From a checkpoint of a small transformer trained on Wikipedia.
Size: 8 layers, width 96, 3 heads of 32, vocabulary 8192, 2.46M parameters.
Training: a variant of SOAP for these matrices, 4856 steps.
Each number is 128 + 24 x the weight over the matrix's rms, rounded and kept within 0 to 255. Layers, rows and columns count from 0. Numbers have three digits each.

# layer 2 attention value, 96x96, rms 0.216, rows 0-95, columns 0-95
120115124145137140154163097154142121146132091122190134109093148109128138156133120118148094144134099144092103167139085116119118123151127131108096150170130132107128111128170111101112169142104124123150132143089090123125155116124096159061117149135157093120117125141121132173120069130074127137
163099117119130139115139103137099110154123137161141157122146114120128146151142151141106137130095128110147099160129119127139107115108184094104117128114153086100110095136108121112136120108111068133130160122157145116117154119131110130135171131102115145104096109119112120168104141096119134127
124120167120137105091145097136118159130118110149087127161106122111093149121168104128131138109157143115134091140155151159164130109114117147142106127187100147133141112106126121117115114113149150132147137081100160131145171138127130111124153104125159107157113107099093130147108103109096112108
118108166138107123101153103160146111113160139123151100117084144109134118098113103127149137086166138142154136134161141113136149152122156130109088097131115127090126121161147145150167175131158093135123154147112143112114120090132126108111104152107146122146097127118161099139157103133091079120
135136119113134073128144061116099108144099147115101141139124132107137128131102140124075122150092156127125129158149140113128159150154127138175139116105135145098115147128104129105140139133148148115136129113096112168135146123108142152132117154122106112108143142130131112108140144165150157155
123121135127112131130157120120137109159165105161123105113107113129117096121157137119137107113120171154151105143122175153128123102170106115125136124163090134126165118116093131147136157107126103119132157087107084114150085092159137105106118142140115160121140167155122138127152148121143154127
121159156112154111131113144151189131111131099145095096125138133134104116168126117136124119133130149161139136130156134113118130110110133141144135118097099107102136094129136176114140127134125146132132110150135162162152127138111172109103136119155145124120107116129110152136116128098099129144
162108139114123049147135137126119121146109083114146124134154146111192119129117119122118129134116143142135159112153134141162123087075119165123103114137140121108120171135147132138149097157081122122149107107096097174133167153147118109095121137100125132110140127176137086175156095130146116138
105116118123138143129100124116094119115107118110111134122112120148146158155140114171121133143126125105101136132118156092125101167166132177107105141122138146156104116109147123108156142119104110119143117146178127137112128151116110093112126141124155133109113152135125172087107127128171103142
101081126159119122145137090121139149132157153126166106121141096083079143146140158127114135124095154129131129141118121131141128170106182108108135101108096130111138144133147137168125133109125128102106128163188132094150148131130145125143139098150168146171110094143133115093116147162117124150
160130110140126099159091098150132105127114139124093141098137111153120127176116140100092130135124134120137164115186160126134148153127089150150150140136128113118092153135162112143164132114113106130135131151111136138070116139106128104143115117147158150135114144119093112196132152129136153103
086120151123121096140148119116120099146123142107098089130112136125118139093120171135157118149127117076125164134115176138125151130127091109170178162101123132110136119141118134114152110147136146091134135143121111135133135115133135140140126153169104118110125098116123161169152129134137146110
126126138108109133172115114131140119143123123129144149114106149129113135118130084143131116126115121094110134112108144148116151156115146110117141101076101167118120104131116131138143117134135109121090140123125119148122122104162089092127117143149114069143121121156151142130139094156090125137
152116092102100145124093104144157118158129116143130151178081102110129126149132149137114114130162104133119140154113166087114107089120101174111124113144141139137157129134090132142161188121136159106114121135104137126144128126124112144080135116106158156106120121115116131165110134110128108144
139092139118127107108131130140119127118126100136140132116145070149162149159151083150117098128150110151144103112158145095122139115111126097139110109097136106117108142133139133122072115123142132146092143115141136104137153123126108103135150125127154107135153114087126133108155139121100143121
157118115122124119161129132152090123148150093140104112118120110093177115105117088107176122121153092105124114131122142165162148138135116173104125154158145142124113133119123166145121134127131118119141130099112120085157127166091167106124110077135124097143113099163156114145133113106118096115
117153113138106153145129159099111132127137122081124149090123109128100130159138096118143138115132141152141148092109148110116093130160128122153137165163159120147077143148119144141131107133177129101091118110127119146077156146124126128140144149159125153158132116090123125128116109150134141113
131167132150080117121151140162128111150102154099099132116126093113145135151113127151153131158129114065089122155124122130117136139145115126145126154100127113143128102173103124120144132147117118140087110114121100120126131108112128116158126167134114102136104092113152076131081122116155147100
097114145096110102091087174158181129164132154085112092122105114142145132149140108111140131111155102140107092141135137110128131117121157126126087142107110119119102118135115098142139100135141142132110122110080158106133116096118115089087087129150101145161116106135095169121099150111136115134
121159142124123115133135108148157127130150110164118118117105121121139143108108129143143141116148130143122140158149147176117140131117135133082114130113107108084123128121149115120098123138130124141126111096117127153139155130114135093100131152125105120186151124153124135085127102122105093117
150105110132130108132120123113101116106106075095159120156145170116142098118134154095188179142130128126113096109116119129124143137114118136093131148110156132152120120123146133154108139148147114132149113151177172149133125154109136122127131160127124145108161100147102136134131138093087120142
143108119126175130117149115129085138154126157122160112149164158146124154121140093115142121087107109167094089114146144148136109114122142176131131138114115096136125102124141141109161105120122059127116117125094134177147178117136073098156173179121152096130150117096119138121149103135156106124
149155139119128091142134090149170162142116151132103122122136097140142126145140085119088179138104136094171101138119157103147162134138132142104113125126127139108135112184113170135134110104118139118120139128102110160130135127139135097097173148129100129122109135113122086119112140168150145134
130108115110080122164075153125137123126134113131120104117077135099128124155154138140106120107150092137147085147158130093098136113108168146115131096143083170149144138108125109128110143133098133153124116151136132113140179105132126110134119102084150134170124149096103186122153109139101132145
110113118118119131106140130089127128133151119078135149095139135119100172087100168119127121152139148140124166101120147151090086138132122133169091159114128120130107123109141136157140152148094133122139131148163147129104058083104112153142123139139128121144164159133121138094125145163130136124
146159140129113151165108135125126111128105152135187163115125162154114124113131122137128130077169139117106109138138105122106120118152134181135128136136114116103117129130128105103132134132110102151136109122139122150114053147085149113153143110118094147121161136135140150105143103158119111146
122137134123124153159142121149123145162106129110115130151144137122121135149114139138115146123124114105113098146142102139113163124158114111120135121135142142125153164160121108127154119153127109118136174116110142156137133101151159108105096157108111140097133112103177129101180108152127096137
109121111133138153127125143095143148092165143135149120138167152103099095137118175124119130153108148139109155139105164144128163124111170121142109143130107129125154067143146112116089135124065170127132157117158122137109081146115163133129119106112099120105136174125147121112123112120140146126
125136098110132140125146108104142132134117139126115144124156107102085124128155115091148134165125119130115140151129097142122132133129121104129157127153086143082091088131144112084111142127150171123133143124118109172154108127131140120154109111092119135062119145075143145131142139093135118155
173114140141110138152089131136145133111158125140136144152117126128108127115141142103136150133087157106119159107161137081140128091088125127129181124108123103138127167130141152149113123129167107131138130132145115140125125079108126116098117134125164157096128154142172103138176132118088141115
138126126118125138116167126084130112105145127110136113098120154125082106089133135131141117146103138161097145136087129119132137155153105086119146122177102148131119165210112169138103127093105151125090157093118106144137122111147143168128107098114122178142135141089159155131129116137115131136
145118141115080154142148135165134144110163092133133100119135136095145127124134159130110123109141144101093166141122098107163140153126134121118163105144162129147116090112097147108055109193125195146087130147096123150147147190087112135099104143087110105136123113128114115112146117130124125140
137110131093153136165109136126127120113127138126138118141118098096158132087176116135140093118150105090138112110148128130175112114130108100136122146109148116134187117156108098099112111177108163131123104119120090127080132089151080177141086132152120108142150098144127141123104134081167111134
098142141097134191142107106131135112137145174185103159107119099121113091171127130121148104111149122123120113075144178151158100103137118136113119164104104134119107123098142098128108115157112145118147124130141157107161178071077124122112091087161121116102159162125101112135140136120108148120
113122117140132112087099115132106135144099135132100109163047103154113162077098110136128114098142066142148137105106149135172176116150161109110074161144128191119186127105093186082103073187138145114120102128117091124109180113062084171091191135110135126129110100128136101124167119069157112128
116169143179143120142112107142083145100106138159120139145142156159132115156163123120078141145105142146127105149103113100097123141115157097163133139156113138143113177133114152162154127111153102136128121168114117102170138137079132110126125160153123095069185101152093126130150160126120139129
191113123153130119117091105121165082175164100126128155094135127121113124135119133163102108167094156128141101137120147130097103182125141108179123147147109115131137113084174135133088159113099136111125125094141101136145109129149084118152090112094125168150121160117166143141156138098137146117
156141158138146160151118150116139090108104118125092111117163115139114144176120079140061141111088151151139123084177100139197200157146106136145123174129082072193086144144108157087144106113120115091111084090138101134136130173109113130128122168144120095140129171119124142140078105165086128144
070094174145105089135140149133136102154136087155105162156134138169093104082132104149146114166115170099083074113137108139168134145112083134119127125116110121104076142108094084192134151109131145157116154085168094174104093157110134090130155091102155103096108135118109159132105155190137152143
133081138089094099106133148153095140171101115102120109161067097169160091118206138161063102139112123111107142101130147168109087137131140136109146100089170140136136086111119114128152075155112100103123172150152166123134145100082124162124115086077088071128111152128101138084142153133090120168
073092089172116172164160153113126110132109162137137162159102132148117163133149151161125098114145121103136118099091117157083104091122124095139145100109155123075132146118116106158113125083156144121153128139143136147140103143130172123092132087181147119124121147106143105106146150127138163156
108084168140121141075155127126080090190103119085162144155092132148111102133132143117167138161111150108165139128152127146101194120113105069130129120165139116153150103120124124133104143122092145099130136121113115149102145123125161092159106143117154111099119115106109100137091107069091158111
116168159098090129089135156097128123160118140115144157097116161133125091110104110122130134133159117106098139155173176099144085107080095144115106129132123106127148069140173108153113140117141105135164140156161114115152132117095101123144109124107120149114111114141110110145112149167092156122
132144089102133150129147101104121143177120070126137169162139117104153071168135116116107124108121132147153088160136172132139102177131089161126117126141112161167179162102172097115110114157163122131110103090117155100146119149098157139116106125167099100144112118114094107150099109092090161142
169077093082157129125124120088137140131128133157171166116134148096167119118139129119143155073102139142129129107147141141107122127165092145136125114128084105142117108129138095105148125134166140121086102116154132114127174113152155129080107155122110135150123160171117121088087117101143126094
127149082089114114099069108143161117122180140095160135155125127121159138128137137149148174140097127131108150113125130159161112108154133139159124160099119152115116107111130107069082116137101106150122112102146172115095169088165098070141104122103101136071127095119172115093144150082104097119
108135089146089140123149111120098118132098141178132115116147071136112083153108121179132131089110114098119152116149128143096141112135176114063091159115128160168125158111101136119095121160080125101148190157109117120109105088103120131110184098089104130114159088117077134154139127146139140113
124150098160141147175115101148091117138148088091192146095153112171166143147098166123134133101146086133068124108159132179106107109140118115132148120150145170141121080131099160161143112113097125147129148127094171166120191079074155104103106128141142149139111141064071116132128152109141115115
118157152121112176161071197129132124103132134135119118127140118108193149140101147131154151138122199175179111159130111126100101174105103129236134115148144125132130088139143120147148121107101150140163166131120124089179178157131145085145088195038142151109138149060108176135063098135108130138
120078069100134099106116097107156101124152091112146151123084064150135143138131113153136147111136092132135112136124142109147128111130085158097120105106124151119097114146170090138183116159142140121099134115149160098154125156126109140141099177119110113093114173140099080076121084108151129110
090145164118169145126146144208121134137143136153201121133145106157172082119071172128038131162169111158112152117163170101176141159139128139121194156152115134135145116172097137096134112083063120223064158157126106117084127114101157103118134106142139164157129086124091141142164169131092158168
157129113142101114141103124141134155117150087118142132136120137121153130112131082114091087140107147098134125152116150161153161127148148093185159141133137096090162142190143105144065167099098127135107097162080142108136126125170105121155150093137151178116082143154122162124117145132127125156
130143119136128116109116077091140125145164106130131107090119100128114150115092150114131066108095132145083109098107138096157109116143158102145146139140154174102173111165135144093153094120080119197089106088158143131101183125156130118143109106116130149141139144173172112148094183116108099170
118139131108123134159107129087150106107145122150099127115123105148142094102153157090164155155144106164129155181171140104102090141150136165118115097109133142161098090149127094133140158091154173185152131128132141109099084090133112078128139128138109121135118127132136113123134110124146207155
101140150128118108122186171152137137169099117107133082086156099123174117101076132162086200154163119158153106145110112159152103133109110114130087143144069139154111118111124191084147093144128155126134141131159169112129107114096164076154099152146127119108139148133124150150184164100083119136
092104196124152124160165150132117128134086095096127142140181151146156123147160174124136146112150135121104152132092153167128173110143101147186125152105152136126124166108113083158120104076131139127094138132132092132136106095138151151183082148138101143125102120131124102164145140153116119132
140201155077132111139158099160119158163159124085151157181127109091132131088153122119134142093166108146118147116126150124135112136141141173106104109089105157111161151122101141143133118138150095111073119179130136119082111116138158053128129124192131108137142099104117115153156140128157144150
080105154127155144083134096088125168136136122089126127148141163158160081169112108120126131156146132152123127129112127157076130172134091151162155121139142155142146054123093149103199079138079130100132166118128147107090146079083172176079113124142138139134112131158111160155173171172128106176
107128082116147124133102136115146171140090179173140138111115138135096108131138128118120080108141152145146120107151075145119191155133147133108131154130136126125136125074155097146144149138152157072118176127138155147159065133117169131107128176151083114124132169108135174133079081147150124116
150064078090119155127127098182129135159109093133156119124103128121089102162090106109088100099134086089151128140145124099138157157145139084134098183125123125149118147161144127141175099154188181103162094172125127178130144137112128140124159125138145120134095116092156104144132152119128076162
077147183124082177146162146156130115124099171141173106097150150131150132166135127121147133165215170151098121107143133144065127097139172103131119142130072117147113182122125160096091091146066123163142190133135118147111121148099110185132070116091118145136122121173110111127148093154141158173
155109147123137112108129139174115119089152120149140148110091144092156103083166123142150109144144111129163086115154106142142133179162066137143119159100206121066171079189108104140130103116119170174130093128164137149106108088142104126154098170104136167128080144122137104124143114127076157189
121155120151109152111137099196144150096076155161137088111110129138125147123150139132122147140159154120100112147153117081116170086159099123113122144094113099142121128152148113118161130145148141118135123154123141113152119135132101148108110114147120102098116125109168141143111082135180159145
123179110130146174102115131156145170119127093113116078121107126070167087152133098092095097155146115149114112119120179134083065158119147180107145107106112132141151124137183081126087083108122093188168165157094085115189158140143156169110152111140079088167121127139103130125121096131078102090
121125132121118142151094145093123108141149180166175156080119134118143136125162164118141123145114117116146118166131088104150127105092102124142108135158161113109102121107113153119109132112137123143110113087105125138112158110123109130124092090123118150119122125110114080135114138144123130127
147148148149087174077143143135157147150134110144123149094121199137083164129124140096108126135142119127115098126095173132115155090154135073143115171135125167122112117125120123073139094135099167127082115144113146119124116154139106119134128157129102150150164145120133141146104140131130162125
176091168110133156120146144107152155096148108126083107174121111129107099123091120086109107116131072154170165134105141139158087143090107126117118129118127140105169148128153132155107122148151120112098111161118133098113100134118152119114156142128112169142100129140128098132130165088132131140
151101138120106095152096072144106148101111102134156119123148121129165138154111104094114126127108092141115124122115149150099143182129110138125127120144107124130124096136152109111136125152129105141141127120137105161129125114136089109110114136154120150114140147095149103142135131111121116095
148137133100116100127134126099104110099140121118126086129107108126131125148141164191109108135124137140123145150170145154101127132115153124116111110091102167122174121122118128184143149141164107127144112125113106141118135104147135083144147148122117104091106140156171120153118114084117126129
110167125153156104107098141120115140110151113092138121155092146096159107125145153140115159115107153114138146124130132140120117142103118092139141122149125128135117173107162129153147129133133136148135139116116105117147104153093114135111130143130113127108111118112131153126138169112148156112
124141113116122125173187149117121113104118124140101143112108104105157155148088087157140135137113137099128143109161139157115124100130122123130129136186164111116110133102138106102151104128104107109086155121114123094093127174097107090128099154119111099149130102155114137120140100116082118088
128147156126121103111144140120142097076079092113132114124128116150140130119092119073139129154157096127153089150130143110126168165127129089108102115113169133150135135149135116108148147154133134145122145136157141152158133125127133132130147126143140139106136147152109144132085209097144156152
181150157179151156125113116128121154124090144144122147157136092160142114094129105141145123140137148108098091135123165113154103112134099129144085125109147164092099123160149121111136148134146165128179112115118161149134116133128168154177105171128100089150116130134103087116124115089085170115
137152135120109144093109131111097106128138135122143124123133133131168113134113117107150109125115130106172143133141131127116115139131135146115127134159128154088123118170105094096136127099121114135110107137190087115150126156125160142120089140119143138152149163111109118081118135125086099172
120110163124109143118100112130162154142160192076134138112111156115136122093109116137093113150082095155133107111135113071125140117103109088087148162119121119106124124093138102159109158136134159137162136122166096166144126128114102141157133106162127121053122141158123139111142144095139112156
119096124098123131124084172133140154130103149112177142126114122124122141121182100152124120109134155110112136113101121115116127099103162152102140142106119125121152161083093169152108133165125088105111145133140114120162136152140157122122131152100141134141108138112149155143149117140148138141
161109124134161138130106196135122106132121143165133128142089099071110134141116111110097105107079120160146146146098086099092110094103172130115175145090131141118138128133121142105128130096110107098134129145085092110123144127138165124177121122116130114106105153112153112127167110170091100127
150097114154095108130137091131079098161124132142099117135078145085157154078096132140112128143108106136148113103132083114136115125124157139142132155127154137117068116129141121072111140134129139104109100113141154122097141160125112127139136106104159174121114112131121130157171110112173169120
131109118091127128112098126089129112151120122132141159160120095145128138107101165166125128088154123161124096176113163135155129101134150103170105123090117121131137126108139162143093129120149106109139163111118162125103104137074126169130132122119134145151139160110147162107156140107099115110
145116130111061107109144106134109146156100144093105146112117118140139163136138128081137111100108116149106106112081114124151099092163142111116126154126172130140164096057146096111147110137179169135149125132091168161180110117148126122116152105156115148112153148127131118182145162147155141145
133132138126098120133130108133119115118127134142101119090117141116145150137129151114160130150136131140080131098096087120125154101121125106101170113114150096159124151145083158115150134139153109116094161171131147094117121147138128160136152136142112125150147164106131134139147129144117145163
142119116116150109116155100149161143156135084094144073157130091095133108184145138128119119157132114109107106147101164110154101155113159099134142134113123081141160165127127104128146158139102135137156064115141146124111170125133122120096171116116123124131143121147118142124141137118108131142
102138120173142143076143174118128130141161195130136161113127113155130160102093094108115110135138152157110163140119149153132160183142136116128139129146069120123104126101154133120136136121097172109108077089137149104141106133115131086053132083107114168123124137133106132137165150079137111133
122101122129120114130134095124108089142146137122134103127126138120130124134118132109117126124094130134144118093122136112128126188095112159182098111098105142111097107107151146135138107143114101144118140114109132132148119142101113088131119134145150097115130142138145151150121097124104128113
149130113153121148117099113091107136136099128136167094130135115127167134121135070136091101099097161140129166109150176138155073136091131101105109125149100133142133120172162136142138105168144110129155111108141116148161139117132109149103175173117131116107125111136133127132153125115101111127
124137101131102097128133136146132141162101121144122126095085120126120150101148172113163118089127150153100098097160142144134111162092143098163156142110136158134114129106157140128137118101139155142119140162099100118161147142129131102115132124120122180098100115120132099106113086135157117162
138122114136133126108137127137127128141094152141110177063151153136088095114109089100156110143122174075120085173142126145162118107151133113152090099136145162124114125138146092149123176144109135142086113145156114114119089159105140136168143087138076098150164146137139122164122163121116137106
121157134140142138129114110110156147096158097163103137151124092108122074122171102161165118145150157124120155140102097157149150130068118140126126113132136136089127119123126130087126105124133101095148155118104127143184182116116133141142116124138105147149165143125134140115110087135121110129
142162101153136122125140155145116159113107123140109143135162141094072150119137058125101171126130082075103093160140135177149117174143094120178125083142144159114160147106116134130139122145144106124092096153133083157124157176099110130093150135157138095131131113178098152141144154133120134151
159153108141120120124107128124112138159109125108160099169138136089126129130123133125121106134124101153100129138127103102132136126111132160116102127111112145154128140121129085135091181121144173142121174142152107105131139112101124113158167140082119171139138116121144122153126138136142124130
123123141204107093120128129132142135164119140154091132122164173118145128123105105143154128121154132104125148137174119160123111125165114135109130103133129108103098128139105127115123108125113102097122119144112132147115159121115117112103141127126148133143120132128141142111118176126091131078
123137144121095135112136073097135152123154148119135137136119132111104149130173136121140106134140082110094132125117097164145104122074141119093122119134133137183125156129109144098117119109167143146132088117172129115165142093116122123167113081147121127139168113140175112126171139113129129109
116138142097141147154134149093123128134153108122128083091114115136102139115141114097160127145118085124088103140141101190093104101123159082141111121129145096108138159124157111128100120134151138119145101116144129119158111112166136138130089136134136118162161176150122175086082105161166141104
130124128080119139142132116108084151092150107126075149136178109122117138130127102113114128125115134148153114106142166128124125118134124144105133142126164139135131162104100150158134138124132106119148120129119166149112154158117147124107132126134144137135137108109092121121122157106112123097
166161132106139113096157173099164108092133119113078126143164162112111068155138085154141125148112114083128101152109150129124113178160114089178121077120154116122128103136134098181130144108085136130111100147153136158146110125114118150148133095129091132200161116193111127068106169096122127154
092106112123110113101111125103120079152158120148106128124139067099101156119124112163121125113104183124076157096172084120094112110097123124140130094159148105114130145149146101115153134111117130165126125107123104131118124117093130104138115145160139122164102122101132102157146084117117113152